config.toml
attn_scale = 0.125
init_std_up = 0.0402
init_std_down = 0.0164
doc_mask = false
Each number is 128 + 24 x the weight over the matrix's rms, rounded and kept within 0 to 255. Layers, rows and columns count from 0. Numbers have three digits each.

# layer 2 MLP up, 1536x256, rms 0.0382, rows 528-741, columns 0-63
137144128168144121153149125136066082132119118113149138135132132078130120089134120143120094153109121104126142146105134129131135145126123106109123150143167135162171135113107146133147101063117130
136106135140122103139113102121150116152138134099141096103143142110120102097117095103121155179134092134123133133125125141137130113144122131093135127106143135125145097139111099141109101099130155
129132135114124108126129100140155140148118140142160135137127113123117111127146143114133156146129126136095145124148117128125096110116119132125115134125124121131127136123148090157108134104132099
124147138116099159161108162129096094126132133100136103140116122131142101143105125130135081165124148110164134140156126155147122135155111131156161149144158142095147120106138148136141129112115127
121124138145133119154107115143139111147137121140106177162126148134133135097112114128135137144123134146154133131090115158130109135126109139122131114118141133122109136123132110118130125134132129
148130109095147149137107099127114109129148126121109178135161093110149146109131101154119120137099142127125149160137116149128136151106116132144116145147125116130134122128146146137135113161122151
159133134099119126165184120164124121165172154130121133134089138158147140160119155160145074126114155094165151142110127201125133135075123121090095138107148106123130159119191136114127150143149135
131133107144116159107119143141113153128143174143162135130137157129133112158126091155111142139116151134145125127147147120131123138128094125101108139110126089124139150101157108129162172143116101
149133145148107131129141124125119112101127129136160149113121164090155185122138145186144192115125090120083139138142101129126154101148051053116092051156142151113110197095145204112088143110104129
128124111115112142108124156087120123126124149128105116150127136103124134113142119146108127156154127138119126131128110153128123146147132133110141130088124119093139111137144133133148137191113103
147107127132152123117119117113127091104126096102159142155138149138122103081133121097126124127176128140131129133139152135170147121153152109126109127132120137119152141151153132123089120118124165
142139082139138163113139183069123146099069116127103171132131130138121117131160146117113132152099127135119112154100111112118105118115149124139165131127136122109152139108140133091113182164116137
121145140106121105142145097126151142161079143146125140093120127153118126141158137117117142078124153131144150151148137124160138112111148119151098121121123093118123136108114125140105134146138138
080118126139131109116112092100155127132137126135181134096162138108134161109079084155104120123162150125077130128113106141133099135109182152125127147101144159126148147153151115166142071153153122
113141108120143094148130118130113140177112142088143138148096128154119120145149137169122146138105118124113135143144150140135112076147139117080125154129089139165118118115107116124155132133110124
105142127157116128115129148140133113091149165118125161127107111129129152169159167100186136101186062124111119129162181104099129126126115120123112077166110113137116116113147166108081125123128126
106158082144112114155120149096104123160102148120117159130158087114146127171140126125133088129181106109149136124152127145112135076118135141102106110088137109096108128115123117114104153109093084
138126151101117158100148149138138115124114150142121116139119132153145082075128115150151101131149129155095128131143127063093128139115170153134149129144127138121116127142132097142119103122149118
137160153099135118144158099108137082131125126160067140157163121134146109154126109115133085128145143149141113101126142101089118143165202151123133073122080119114113169143133081171152112099167100
158019131157160171123173161141140186140115155059207126033100160110124113194094132079151179139141097100104090170148164046083146031055160139106180044162159095155108092089150153057134119131151149
130164137120141139128130086118130107081082146142171112136119129112139088114084114127132103141116095101148124101161198118148149177147161145142133123153136142120154101135141121138132146069153130
140144132127142142127113140097126142099118133097140117113138118124135108131167147174136149128120117137129137120111166159104156087105105111107114130143157127114130148118139133129144131135113132
094130133168125140114111164166126096138131099138121072124138136136133123105127138150139136131124119128152092123117106090116124165159144115141150136153113130133159136110139139138123150116136095
127137110111134120119143155150133157129135157074139088165134128123139140142127105145144107126091133121120139085134115128116162164090094123126136124138151100128128138117130122141127132133123132
121139138131131136137118105135126126127146114157102095125125106101095134126122137143134120128134137128150152100156099151121135153120155146129134127126144147145148126121113082125115124102103148
109154159142129150115107144157128163118116106118144140148097152131145120170119139129111146160122125118167115123139109146135142129116150128137145132108132106148139143137141121119108114128173124
127156131105126122115160105151117123135124125149148138121154127131098100163138097139127141133149149162129102132170096140137119147130165118129121130131136137137179127141126144156109151116126130
142120078130140125138107114118139142130150160128137106101119143112115146137129114110153133130133136143093137124149147132133111125152104153141103125115132129157116156126126088111144143130153102
149136150139125118132144112164125185108142124112117127134132159146130121139113090115130149113152137137149105093110138148148109157116119128105132096117117137152145128148106128109156156108161107
036103153153094197116157046171101094108178200143211186105064221167145149123145170067196156119154078155130121151174129144080188086144174061145127058145148107140130206069089171135086136118144106
123165127128144164129104137160116133101153136136148120145146108099112119143125155151138089181118157142151080130134139178132153153107110174151131135136164143138104123113129144100152169153125178
120097158100176133131092138129133124130163161187115103130090160118160138105090148109197150122110154104148143111135162092120141161154089162168138149118134115163101101120137159154145125104155136
132039126124119156123161139111129080108155139112127158163082156091206138147112108063146187132107114126154191130112187062122154007146064101108121065085080065130103157067116110143116060149077106
109102153166065090167170158158109134130137159168151136130078186105174173200166117097121161167170082186117158074135204104044197105203078144106111081096073147118114100101100077142140099085127118
109129123150116118098129145108102089092151155138135151150126136094113133127118155123114140141113136112125137149136172105130147147130161107130138137098138143149115114093150156114116123110151141
104111132171145143157112169145136110133175182093125167115143140157169116133100091100118143115120114109145136119185126114126126138115138088152142098120154148094152133106131105083152127160169176
166123153144134119077148132158125125134093095128147106109170135095127169121106136142112116156133123098112143119097086155138111097142113145128156136130126162119146124171119147111147123134086127
142076108099148074122111141147082135154105092182083158159094071129107185167127138165091170158112120107127131152149149123143156135139104124145107115077140103112114166157164123155132121142129115
111128097145154142110184118123160105140097122122130095153128094138135079111131139123115168120127090117125146119112180149148122101120110153123151131103140176164123096109118146122110186131103137
120128132094128121089119164128123124154128128130170145118152130123142130127158146141148134104128129147120132138152156111139084101101101085137133133155150122122150133132131152129149138154120121
127106098126144122094189119158137125112145164159092115140135132145155138135131096116146145162127171130112103095099100113143154098125133160167133137092146117116095126159095114122115129095119139
160113117158126151124108106131117146152107160136103112107158170141145099125135189170139106112127121136122118131158139129142097124156151133132102124129099129141156126128147155110116122137128154
140147109098122125139126130127156153152102097163111102159152082080112102126128103126119184081126126168145110176162135140112065153174133123166130166156089143126137147095115127140122154163116093
137142107141146192228212205146127066100191201093140214056112129088109183185135163217192112130157118110156155183100091080111139117172148074080108048162120137137110152068222184132152205115114150
170170147198104088084110139082149124113086110139146095123110118101094112135131183091136148160113131107109133154154136076141103113118087119140143120126137132120134108099107140142155089133130103
151117103143128133138095161099135128105142134113103142119100131146117102072139112131129110159114125111139142132134133129135132129148122140130128135113162127114131138113146134131132107146142134
140120144117125145131120158120145133157095141129153121173140123142133128125150100129132136194137137155128145143112108155134144160103107125124131121126147119150143137121164134141134137128118132
127111137154118160147143135153127157110139147083140115123144108131122104145099093101126106132119093116116133139150104104122147148141132146150110121118121124160129125106145088131172144107130110
104126132121152128133127153107119121127138124132103152119146133143156173148151147139134126141139126107119121135118129128153152105141148122114142134118144122130146142112129159134160140108134081
129128108133113137079139106140173091189110097152144093155108128142143155123134178137115126123123184136154110109119121128094154143135117137110118148106116148135154136142125114125093155093119136
136169159176097120141107146133147088146105132107126148133154127121091172081127126135153132133139138155122118132154079114131158138121163091134131129132092106109116124136126155127130114122143146
123099076096148149125198095063131163143133078128098082157135134174133091122111149148119149080084113137119078085107152133136058130136128167129113162130158153103121189104172140110176084158114094
141151126152115100100139132121129111103098140124102106116121124125101118160148118137132114142131140135106153118154168134137128137125115106114115129142114093117166129111124114138144172103132106
142170122103139150151134124119128109141054120152107105124134142110126118150088133099148143102119105137153089122122147124128105164152159134130157128161178114118174124113159147138123091118101118
103153132160127129104135132153146161103136107122120128148125121113145119168118133095099139126141142133145110098135157122162106108147130119134081154132125156113167149146134118121100180098128138
119164114089128132153104125132119143124147129117113141172116129105201160072126099116128108112117139161165181099122169184140095130123111116131100123170100133132094083143151163104129164144153159
122131173168122163181088097105137108043153162126203149113171173140133157202104170133191118090124129116112120143102085209043118152144128117176119081083118179171106126073079084082121132083132111
166128161149188133090102143117161164153132120137122097111148111123113100169149153134144130107083146121106138119159161162109123131157088135122160154129111134115128143111116091107152166117092129
142125144111141133150093131154147158120116148140117089100134150162111119158109173138121124136101126120104135129110145123132115174133128126138153143145149107114094108147089153165150141133111110
168112130184111136157124123124151181125145117135131126138111122089178130141134147122110167094143128119150136099154139132121144100118112111127131137139143147125136147141087127136143145123134138
092133131130120140153124159121116140095149131131128137106165120132170131131139085130121118157135135196096135104133121137151171099148089125125084144150124123101130134135109117152102118141114106
163116111094125122105174140095117119150122150136062085124126095135104143089052145065155115091107134133098145145136162128152081137135138160132172131113118141139167083122153140155081130107171129
149141118134142134117178147153153101130132104121154138184126126120117135142125174119124115106146129133082112131124068163125114128114162121127103163133111158151118138125134111133153107102142141
113144144129093149152107120130109141140110129146144100162141130114139137097138103186129098120136129132128111097161151150143141165140164149202100161107142145121161121133173139150136071169165133
152116158144119153116108121134107105124134125142143142118179124133124134114151117156113090143153118178113145119079166114111113169104120139126130137098172129131104147119126149149131144134162117
182147140134099123112134173119148104147136165118177120108117124127153087110119098123165130126148150145087108130134125169133112132127155107114124125142160131134088143135111123118107113153105103
175076126173187128086123125097142139155127112124107166177120125144127140137119127155109119126120189131165100144161166092134106095141149098180119151070118145168086160155107112136146139133155105
152107171159139221108153187110164163087133145121117095152130079111127095166105128114193140137098105129081163143129147089107151067138158165122111090153093213159095170103126114051189148177141150
134141136108126157131140090151105104121095132139136131149139124114146111107139107125119099142077131129111133151095134107111128084168100153123121145125145132106144131125144115168113127116136122
086122130125133109135160138120132150111094104140121155140103119145114134124108121125121119080140131136136109136107096160135129129104116146163134121115126138109131136138148110114115134152140119
164126127179138139073198078150119144118099101165114156153120160104094114138165120125129107147104106134093127148184138144120150137136163190153109150109122135128165145093147147098089075184081092
119108133105113120134119144145105137123137138152126140112122115108122120112136110080131144118157122146099117140135110132135144128151139129127094143109150123094139118089135145135114127139140110
143146134151137117114133139129142110161121148088103118157100139151114102128164161152154105066123159150100152127112133138141119130133142147094151141083116129104109140114124122137105110122139091
163143148104110136141121080141122118126123151165119175169172173129115123116105120122114146109128144180126094153135136129150100139124090091145126129146104118120142122138147146137140151157138134
158155109211089117201174093185122101105105097133142174103117114172169177163142081124159212133121093067107172140189052063138207041182137146128090097157126117147201091054182116182057122081123159
127140105093118157093141153113110099119122103121116155157161126110112132153125123126126147123115142162132111113153163126121115129155130172139145124110155087172145129123122123127124125084113121
115127120159160137109140100104114090112171118107155159110128145093144180102108122115156170126152169142134137169116185101116130119096153107180176123143102125116104108104126099132169134145098152
138146101135116128156111124108109142178128125123144113156107112110130125112121125097132116116122131158134140143143098109118127166128126117150120134137108134103125130130142155120113110129137128
142129151124132124129155132126095157139119119129133117145115128130089118151134094108108124123137110142146112121129126159119140103128154140105103122100148143106163152102123116119140158071099106
127152089155119150090117117146124129157064127141131100153152135126112125153129133121110160120147115127153109124121127104163164125110121126104129154152142153155130116126112137136113137118138132
113123143148121143121123151116123110137148120121119084126120137130136116115122142139131105102137129134132145133129123115138141080128152131145141130125117107104153115131134129144125128110116136
124126149158121107151131132157174100160139139095147110110126136122134162123099143148116168167134141188161152149172115154103115106094106149103107131143150120114118112149082132153089115073141148
176128112125093131120136124147123131107144111130151139123108107119127099110129136136145123134135171131120104139112102115138103132140110153149115123090128133095149119131146110125142141144140117
151142134139123119144157096143151096119123125113153132143122138145134147145147131129123111106111131128137099116123111131124151137139138171122101121103106139133121145129133119117132119132135135
144116104142129142135130134099135134108176119135107121145127110143126151112146141153126111111149103127147151128135105105143103100140132146124115141108097120121151135155140104128122116145139120
119122094175143125115112123128137167130117160114096145113142099142160147116115123172143162099120098095062160130087073096105148134138098166141116163102119171115132098121152113070146176192092169
121115097112123127101082152100119180139136128131122118165149142113093125125116160117129126130128117118123136131130128081145114113111108155140115130155179121097121131084124098115152120116136148
109131110139181150173115089069141119127119095113154129114146105153110179179159050201135164161075163123112065120136137133150170147120081129102150171124167138113088153154073154146125111153084067
189119109107102153142116141156129099104125140125133137149138124116171136152150068116128114147131149179116150144122121158158140126128117151149152145124103098145123122133117128124124166138124131
116109156133110127163096105117146136117124114118169156109086106112112170102123123111108143120126136123175204126137103189076179132092104104127180140113131137149097163126105144188175134112098133
085126134129133124101098109176138099126114114128151137123155130135090156148161099144123123161137120096104120105153109150117114138126108112117103139102103130119129153147118141075115161105088120
136113149121138117142087132155156139125109122122086085150117134115129104111109160113127154159121131142136126130117139121139142178152110115133132161133101086099090141147096129139131116124133099
118125093126132090114133135094129151124128090131142138170135143099131134139128105129124074090149155122073130110082158091107114164104113145108089122127143162108118148114132143132138121116107108
163102119122120099109125146137136124114136152064113125152153145104144128135082167088102104077137121131152117140151123125114163158141123158131152141141120160092112096131131151124122152166144139
141133106122094159153161136135095120137126109144153122156118134106138125113143137136139135121118124127134120127160126129122135114149118149147113141119149100114136157127120147121126134161097154
158141162144108117171133163162129077153166111129083159143080201087058166169131164117155160207133128187118154147096144111107103076163148157109098179104146135140124187142105112101102163178129174
123152130125165064122110094127160108113086126124125136148098122158127145110100117119127156158150111148123108141126142111127102139126161163113117131148094104118123133147129082167137125153133149
110100171155112128163125146130122118119218117119114166049131132123200142126095091082191114148153132142103136151118121110102123080170110124166133126137149102153109147077070151111120147113143116
124137103122141124115099133140140171090079130075119116155131139150138124131105146086130087172148153135159162078156167153122151133123138128144100099140152140142121123131122135120127152117151102
181133097146147123104111114157141134134106129122157126115132137143125125125109129105135140134147126179128132115132131176139140115121150112114105135148121141128150093124104126093143129134160125
025071147134080139194153186234079164135106106157171170103155081057144144200134116113144181168094066189171022069227153179101204103216079131123124069088150178131133075081222200075069191039060125
113151144159127134151138137139130100122092136123144128128141111147126152135114147109139106132109114124127119140126138130136136102143126134140155118152139128130119106106135106131112114148147149
180150132158156119116114145143158145162112133136110145130141161126147143133140131130120122126133121129135138140110138108106106129114102128091110157125094142109111080125135130157134108148132132
104110097126120088141117148102132135139127115095133115126129120158150130125136102120109150128132143146120123114143146155085086131153119130110145115145146138151129124109132130115131109176135120
122129050153150145106157134146186132118176141031099142133124151154138133122118137097119108122077152120165155125151132081107105103119179158109127127146153165153126121138132095105148128121125089
188121135157139128161111132135128119126117122117144169130107115111142146097151101118126124148083139157124113132110095162110144114118144137112122142124139120140138129132147155111128132144114158
173103212100140126169107112117144093150084162174152166103107102079145149147148072202149157149146093118155171143177086150087120117111156131114136176118145129102150083113168118109079163136124113
135118140123147122097113133124147166165165122141127160165139156125143079126120115154143113122121124178150113133138143139097096101160113095145129151112107090192136129132140138131116130170113108
145132137142139111149130153100113129136122130149133099167150127127116152115127102116124129128122138136118109148130115128158112120129135094121113129100100133128152115128147127134137124126130098
146127142167122163128097127105131122134128111097138128093114122120125105102130092120130148133142146125119121143101098093132131140111153145148136148123126114114139120122125119135139134139121114
147126126114158106140104140124141083139150139158124112119099117157095095130146140114113134143126155109165144132134108145128100126138143119113110131152125123143135098139104112152126145140157113
143129126138142140157120116143161152123117114105143137120135119157132123128133140176126144165151123110146134135084151129127147105101104101127103114102134142140104145112148144141141157122142165
131130127186116136147109123145129057123113125116117083116143128132121125103127117145146101122136132159108113116145137111160141136125136132099080115146112166133185124109150124110144116137119109
158115090100100120145106113145135140144142128138129138114132106138167138118103185143121115132098153168123136142162158150133136182132141155146147125128134096124124133114144088121137155185150147
154150097159138115109164099128134160164089125125100108112137159134139115147121143118129079168136121099102137122135105129121123115143114143106144117143121133138125146116144121134147121096162152
083082138172140157103142143142074123115181165081193171101104176169145125151121117125154120113164082115160146128142138181094156101165178115186159124165188142125104177065108116121164147087110097
121121101130123155130112175099140102127121095141135171154109159145137083106153152148122130139101143112120141109125141175117134152155129120117083158114123097111125123156161135141140149176127176
161140097148131151132173175179152150156142162139120112131176122159123092160144139128149062152147129157149185157125118128094135134112120090128147131075141151119159080105128115135119126147128144
128114159150135128122161113152091106190184144127164116088104153068154122146154115059126129131117095080127131116165115125099189102113132102165127088105137079147107174059091201115084159079086114
123119114137125158137123124089116146122135119121092135100137126137122134128131101138128100159114144099153114139132149146149133147133088145093098175120111121114143130103131102143102112141110124
125122126136133131127108139118136124089111131131122129133120117146104144124118116123123166111137125118123157098110155124128114135143100132115097141117138089148129143125103101128150121160130095
143139137168144124134127159185105159115139137140122111148139136130147154128130176116155118113127140128114120119142126132144135087133115139089132105112144130138124110115104149147124102117150074
145141134119123124114081144111086104123099138156104151159101120139128117125125128126113126100120133137137158168146172134134137159125181150114113137105125093125110123134153133128124116142131139
161125148139120142150116109156115157153122122136136100122116124140131101131140141149131100104114125149147145125113129165160127130133092128134150135085132123112128134136113121128124126123136128
149137153140138124174123121127122104121116121132119135150127135136141128101120142133138167134117128129157127139128150098135103121143115127116127118142139096142114130134137139121126140136137153
110140114142150154113146125113119150117126154109153120187162141161137130150170121156149123151110157117125109071167149151120109114127124126187107111130146077173093125090179080136126101159097108
145133126101119131133115124148143116141149127146114165110137118127138153157156120115109091148144099151118116145128131095121123136157117103145132162125105084110133078129136130120110143121181139
068154137148090162178138136129115121129105109173192134162152085138143129093138152118163093114140101102134151157129154120121065161106149113123101135110105106119133114161125155127093122090056154
106133141123117122122122106153129157128134122134129119183134104140128146130115102118124120135142123118127099111134140138136135103120148141123142138140136112112147131123117143129132133151129115
030160102130121143143175103150124089095146137154107120077148223073122212108103201068115176115146083109118120118134135084058236098112101154125189045131157080187066107048125205091085098086099103
159146139135142112117122126128115100117143132153136141144180147133132127144121124125129120092120132114115113122135144101134084130136169095138106125166138114148108129126121141128141118131144114
114106155143144112089084141132138116161134153133194083136118095104175142076113126077144101135127157116176144153114063087119146133176097144070143159106131135101204146130074183125144105132093101
139125172178136083090161151150152112119093121138113105114116113124132153124114118074129123085107191114126138111149104120141127122126119121108164146079122137107127116160113130120136076089115096
087116176148104121098089097112058137107130123127190094106130162125151142103099139115082134097134128099087142077104123140096123149119116102160168102089106120136102150099071114136081118153104133
121147154138133128128137115134110140116119118142118098151108125136103113131118097143136152132131124123107146141154167148157108095128129121137153124077126125119101127142111124133130133110132106
127140084132132138160145176113154125131105132143118123138161118119133133104128113137120121155140128085129145114100128121126098130141107110120135122156127159123116128125132122137117114159115122
141156114097151114100129103146183088104115127153133161111146119145113138145128115112124156154130130116131083140155139139102153157129134121098121127155130112141147133141130150119104088118136123
081105187174142166141148138155168135109133129058163106102109134129172139141114115082215109083155088121137123120105168137100161104117120120150156091124203184154098174058101115100162182132135135
125128113158128104138147127105141145122115111112138091136165130135149113137103148127117149133148127080133171108116122137111115096134099132148152127152128161123123127111135128106154119098111130
133131088094127122153138121152109125151122105131149134100135129106135119101142136118115144129121116117130096106110138129134112129133133166123108096120120158127128159122155117126152129121117175
128142151148145142118160164119120138112094147140143121154129145124129122154130155150119099089132139143111125130143134165125136143120141090141108131140155137112123132151147184154135111141103109
092138111131132132135130165115125101139094103117108127096158122150125150118121124119094115164117106129134139131132131159143123158112141103140139142143110153118175133148146149150132096130144129
153128145106131092130096131134100131153135115123151165109133118122143104110106160107145145088138109133123117114110110145150124125096127100133139132124160106153140121114137122118139157141151123
169151110152119119095148156151054133121115113117136112165114133073176130140119146151121097141119134149119093111137157124105140116127134085161120117139129073113127119109117146116110133090138151
124125120149110118117132129136099150130137136109071098114056137181138107105116130119125114132142120157134112102142103110126146084113128142098114126129153123103173106102134115137109112134148130
168132145147105132142131138118124133118142122168133136109159111107136082107094109156143136111143102100101144116164110106117088136130138094120110144124111098126138136076155175132136131137127171
094108141151128140125157081121129117151104164144132072113154085123176130123134158123218118107138138153110126132135117108162145150142120134145150178148122117105148121130169123143110194104172137
118134076131107112143112104119127143100112106142129138149142117162128117119139106149124118127150134138133153134106137101110135137151114120114123119133134116129152145120146115119114127131122112
117149106189176101084104112118117175118082118113136106153147132141109097132121117108130123093110177137153127146138135134152126099141122116140126161098167172117118158151149094117181142129151178
133124113169095119096106138108104126131133115108159097132118116108156145122159126118096099138142155115144168178142140107164139099138113119126118162118148120128141145133165124171122138153132118
156160113145126096163112134172135118125146130108129140095142107096139113124103120156136115141114150136141147173202118097166093113158105132075173118134102177146130155168183132135104124164108130
117136058180138134101115138124134105084134115118112103146156119169114128133140120119135154128167103147176085144156141127123134163178123135146130163109212145139120125166121114168134092150117093
141140112146114159116125159103099136109138127143151134114147135134128138137145175144112121118124139133113136130165129119099140088146124107103131134125144107122139127132101147123108105106128144
124122106092121112099097108139130113131128119135138153067110106125132093146126128137118153137137132122143143110104173133131118121140141093137112135141112095137160150130119138130124117125127135
123156141132108130100131161096128094127156115137135143143127122162118063148179094116115129090120124155147124138135126117114071110143171137147136108113130123133152146127107130120112097165117129
143122143096138113138119130148098132115127138141131154138139119137124141112140160138124202122121127109092174169113123129138132096097113115113142133154136108151112127139144141138155142102120156
119112094087103120180100127157141120107117104158163167134121132153105118131164155101089179117098156127108136139165119116106142174114076102094072106117087102094087125075134151171139143119138121
116123161167122148166110138172119128130130131133133121124108115127122142100147121132119126123148137171153133126122144123138110095160123113143157118111138124166167121116082132122129133087128117
135086155135165141089153183121198062102150224087155159081144136123191132172125116115148113096162111134117124099121078102122152110109149126124160082115092185167095084118050138130093155162142119
115100159121136103151098167105130119110112134131122137100134140120152111097109149131133095074125103153125161107120168110119148124136117145137107147136113104116089143113106138146127146126113127
157131130130190106108132148134107144136120133113143102157059127095114095125118107097114121109113123155183113101160136152091144118147171154123120146166141117105128093146125143137135112147147137
168137175174112159122147138131135158142146139108132135158157120096140126132146121188135149122096117147107139118123146126130132097095127135102133117090164152122132153094147170107132181149111148
127159126104121112130157119114131171131089131126147140113107125139123142106123150144132124130105136116110138125138143164122108131107113116166125112110099131137124106148118115130139138151156166
151134129135140138103105146183127150112113110148177141114104134147092088167137125090140116134143129152109134137135195095135089108128127088115107109131115134123116120131112124122140161158116177
104091087140150100083119114153122118136114103129122129162137149159151124142155108110125135113094089123137111131145140151136147181131112131104148136117147104157110116153131109127091092118147158
141119139113134124141137126111155146147113132129132160122118118153130091139134128116124126097146126106148113134103148111124112135137143155113120141116145094134118146126130123132151142126138133
135145103138118120144147144123155092156117125137150111110140117101117181140124146114121152094118103130113099126116141146119119145122101156126162154102121126138121121137131139136124121136103119
124117124136115140145114151146118101165181126127126136106086105152152131115128095139136075137100122133147140136135105124104118117148151161131119118110110132131157093134148100114105109136138147
158110069132116177105109138092106172120157139127130103138073157126127116127129081157163118118134158125132103147148088143120122095138132118102099125124109080132159110171129105106140157141118121
121139158115154118123114121092119114109126123136128133103112146126120088131154134129145132129135108128121135104144120102147121145155130134142109106117135121157095118125118091141129106139149156
142145083119174120152115151142164108047109110141124134083134136103141123130100134147135130171136141188137149128105153086115141165127134128118114091149181108128136172115126177123158098131154128
122154112140123140143099099131124128137149112117130127155120195085139157166121136130130148143118131131137103115149113101132138139147191117138103127118129138124129141133122152122126172115106134
139140100069101077120115175154154118147120127144147106106141149190156157114138128146162166138133102129143113084147127126104150138135144132115134128132120181156117006153152094131086093144150098
116147108144112163149129102133133140165124122114129106125101121112122110109126089151137120191147122149128156129135140142132156126120141115135124121109132196136138108139129184132103119090137119
189099162184152137151149124120124090075119125117121171121112156082083136229145110193138136174122131099145142112134159098083146169119134152114167143127164186095106102096114121157126142150139113
101113138117102107134091117092149147155150123089091120130118122152149143147126099135136145125132123147091116154145143117096159149101104143108117139147133151112112137120083165123133107138152130
105112077123094115178126138110150085110137131132137150141126128117130108168115145119137124136161104159095164132131151109144121122147122126154138150136141147127153153089130144124102103112104101
133129109178137157142183110091161118112153113121153144148125083136159100147128160129145143135128122109107156137154145130181108165110133175118171149098150203098119171159132110142139141157120097
134111148120162104114109156094124135132133104174096125146116161118101119103120116171147172107118177120133168170127128130118129143129111121115063141117125138152130131181106129190131151167104136
157130091115133106101116139145130103116124097110114139141090111132108095104131173131106081128117108145129189154149142133095133110105148138102087131150119149145158154121152116112130146145146149
121127131105136147103103153076135105152143139126153093137129149126170113119109164123150106141150135146111141125136143108112114107119150133131135142129124135134098087102168103154126150143106121
168138131093155086131111101170117094129083133120110143111102150117073125129134129132096138176091096128159117158124094138168177129177155140115135124145128100110127160119129146149089116126100109
084012148185119191098152179146086141062149209102168120109063162128168120175129145056177141111186072110102158121107162149101123183121166120147165063146178166164125111043094098147175079131136159
115120114150084161113165126101084123113117136146110108107098158057160116150131119101124131148135131109149141112145189142116145128141198130135138114117138092140080106125107101097120122103098084
149125111133127142134098125136138149135178155112129149102110133134157130155128140118115156116133115171180130155138193113117124160134130170141149105132114055128138116105144125120110153117155138
129130136143109126120131165092127118139162143130147163156095130111166141104122132155144081134147142100119136128120140126123124168094178129142121111079138133133128115131090137108155137129138095
150147102136167141099106128132149131154179139145111143166133133144132112166143110152147167135146128142137087147127105142127134149133124122127161150123113121131140162105069155155151165093163094
158144131136143074123119122091103174178165143119160131163161137160155083136156126124138133125095157169156121112073133141160108164147179135127155146107153110145115156112129126140201122071129151
120148120173119097101069143125136161092119134122106102158091129157153140104172160061156110108132122160112151083138165121069142112156121122132116136115084140076151073075090154118151125132119099
115117134102147124117122123105129127093149106144112124142071108117129150138112087122145089122149155154169093182139152139115141132118160132126114140104124135093153148132138120163153146095140136
146115172121109122089108129105141099157120105134146135133098124107134117102116127155134119155107144142116142128149134113144167128140164141164122134119130097118140119119131129117114147132150120
165138113139133126114154095123116082146125114115118097178114137129117149110098160119112138131133135141121126163092107131155126118115161133158088143089117137093145129128159102125104152156135132
131115045110241148169201084140100128102096171121089137168140124114100146158128142113079139149119134165088077059201168141140205153130084125131147139141112132201117099155148113149085157163088071
139141110122147116134157101130142127092157167155137159141145110137127135158111133140119106165112109161156137083132160139125120131138071088130093090118140091112119138132146121143137119126140108
109135130099106115092101162111093127088155108204096128095105135140102103070153126135129128138106170124098133135145127124116103123119125081102145119115177166126109177124177163152160158152109102
153120135130086117141072142148130113111134133137113163130137122164116091150135116091158132144096152111155136132132116112130154103139123161129120126168147097115139126111157099144093126174145127
110132143088119137190116140149102157121129104106143134108106181125099150159115114139151101149131129100134108126138141145112135090113114125138114098136129155130127131118152161118130143143124123
134119112107157098155114115127090142135126124141158174155131134142117138115156169117152083121167141116147124131120094143140129119142149133131126135091103127127105148112075148140120151119122153
099128116104138129121128124145121164102144112138107155146132158119135157127103127097121115103132138135162133103126114101142089103143134132147138121133126159121157120148143087120144161134133121
179141151147179145158164196154154146135130141152084131131137127148159089125155100135121129124153137115121114092101153131148165111125147131171110114126144137190131121098143107090139128066102122
124133134126141139130133147114133127145129118125145106109111119122137140117130119135125108128132125126103149108110146145125110171116111115107142137117121133122108110141124141124148107155138115
166125126137139132128098148159149133104134142153164148135093130139106090135156091141112160147142155116157163155136166147107145156127132100125125137165150090139131175145113120116125152087133147
140123113161109121135103103192138142105135105132114101136088109112083140114158158120133138096157158136096147161179104074090139119143123098121115167101143132111115171153146137160116115164106133
127129122079118114118149122113102155090128151154116114127098107156122093175139128088120134095086126148139142138133158143103123142128104135123112117129129091143141129123159096123135122142132125
163123159145104143123136106106139092162100121180131133126111099137121131121109160155126068148123131112139115112145076146146132085146145129143143125107132140144091116118161121105123151116143130
173129137129123125151123119133142169123140134096126158130132134145133092120133121107136150115142117116172121135168154092103176151120081137142099117120132154139139140140102133126104126156105140
081153115113144149141173137132115140095129154118169147154127101161095112136171088167114103159143104125136102105135123134127136139183139146083161148140152129123100129131134111150115130160084146
118124110096110096127129104163120149090135146079119131121109132151135122133164081108134094110130129148122142115153134137134128090162143143126084164134138126121170123126162110163150114114104129
106174131100091119138238159135052169070144117129089136173118192196073093172156160141093119166106128116085133097095162122124092099141077094099146082154054107108132092069151098134154186128119123
101100146122135178105108140126084124121128111104110113063147167126132112141074093124164136139087082106105121116101100136121125157093138143145103147105134138136126133159109112122163149146158093
112127146137134155109159123150120106117112104126100118138143101112133088106141135110114124095116125154146124102123100141117127156167145141083117147104124135144150135146098141127136141089120133
162124130113128142119139109131126158114129111127155180136144133147159141140143136175115121137117129099132124132128105107126132142136122127133118127119136147133131125131136120125140120105137117
075140133147144102162102117115094138116189115186187164117149113135065066169082158107118144112174144162143135142081135171120138108162121149164169114130143113154111175134106130113171152105144133
114080130149107081128140107126116079118184090156113160138098143117152139126149136117113148128157136175144115083112085085123139119145131130104128080131136082117157193135155128166174116128188075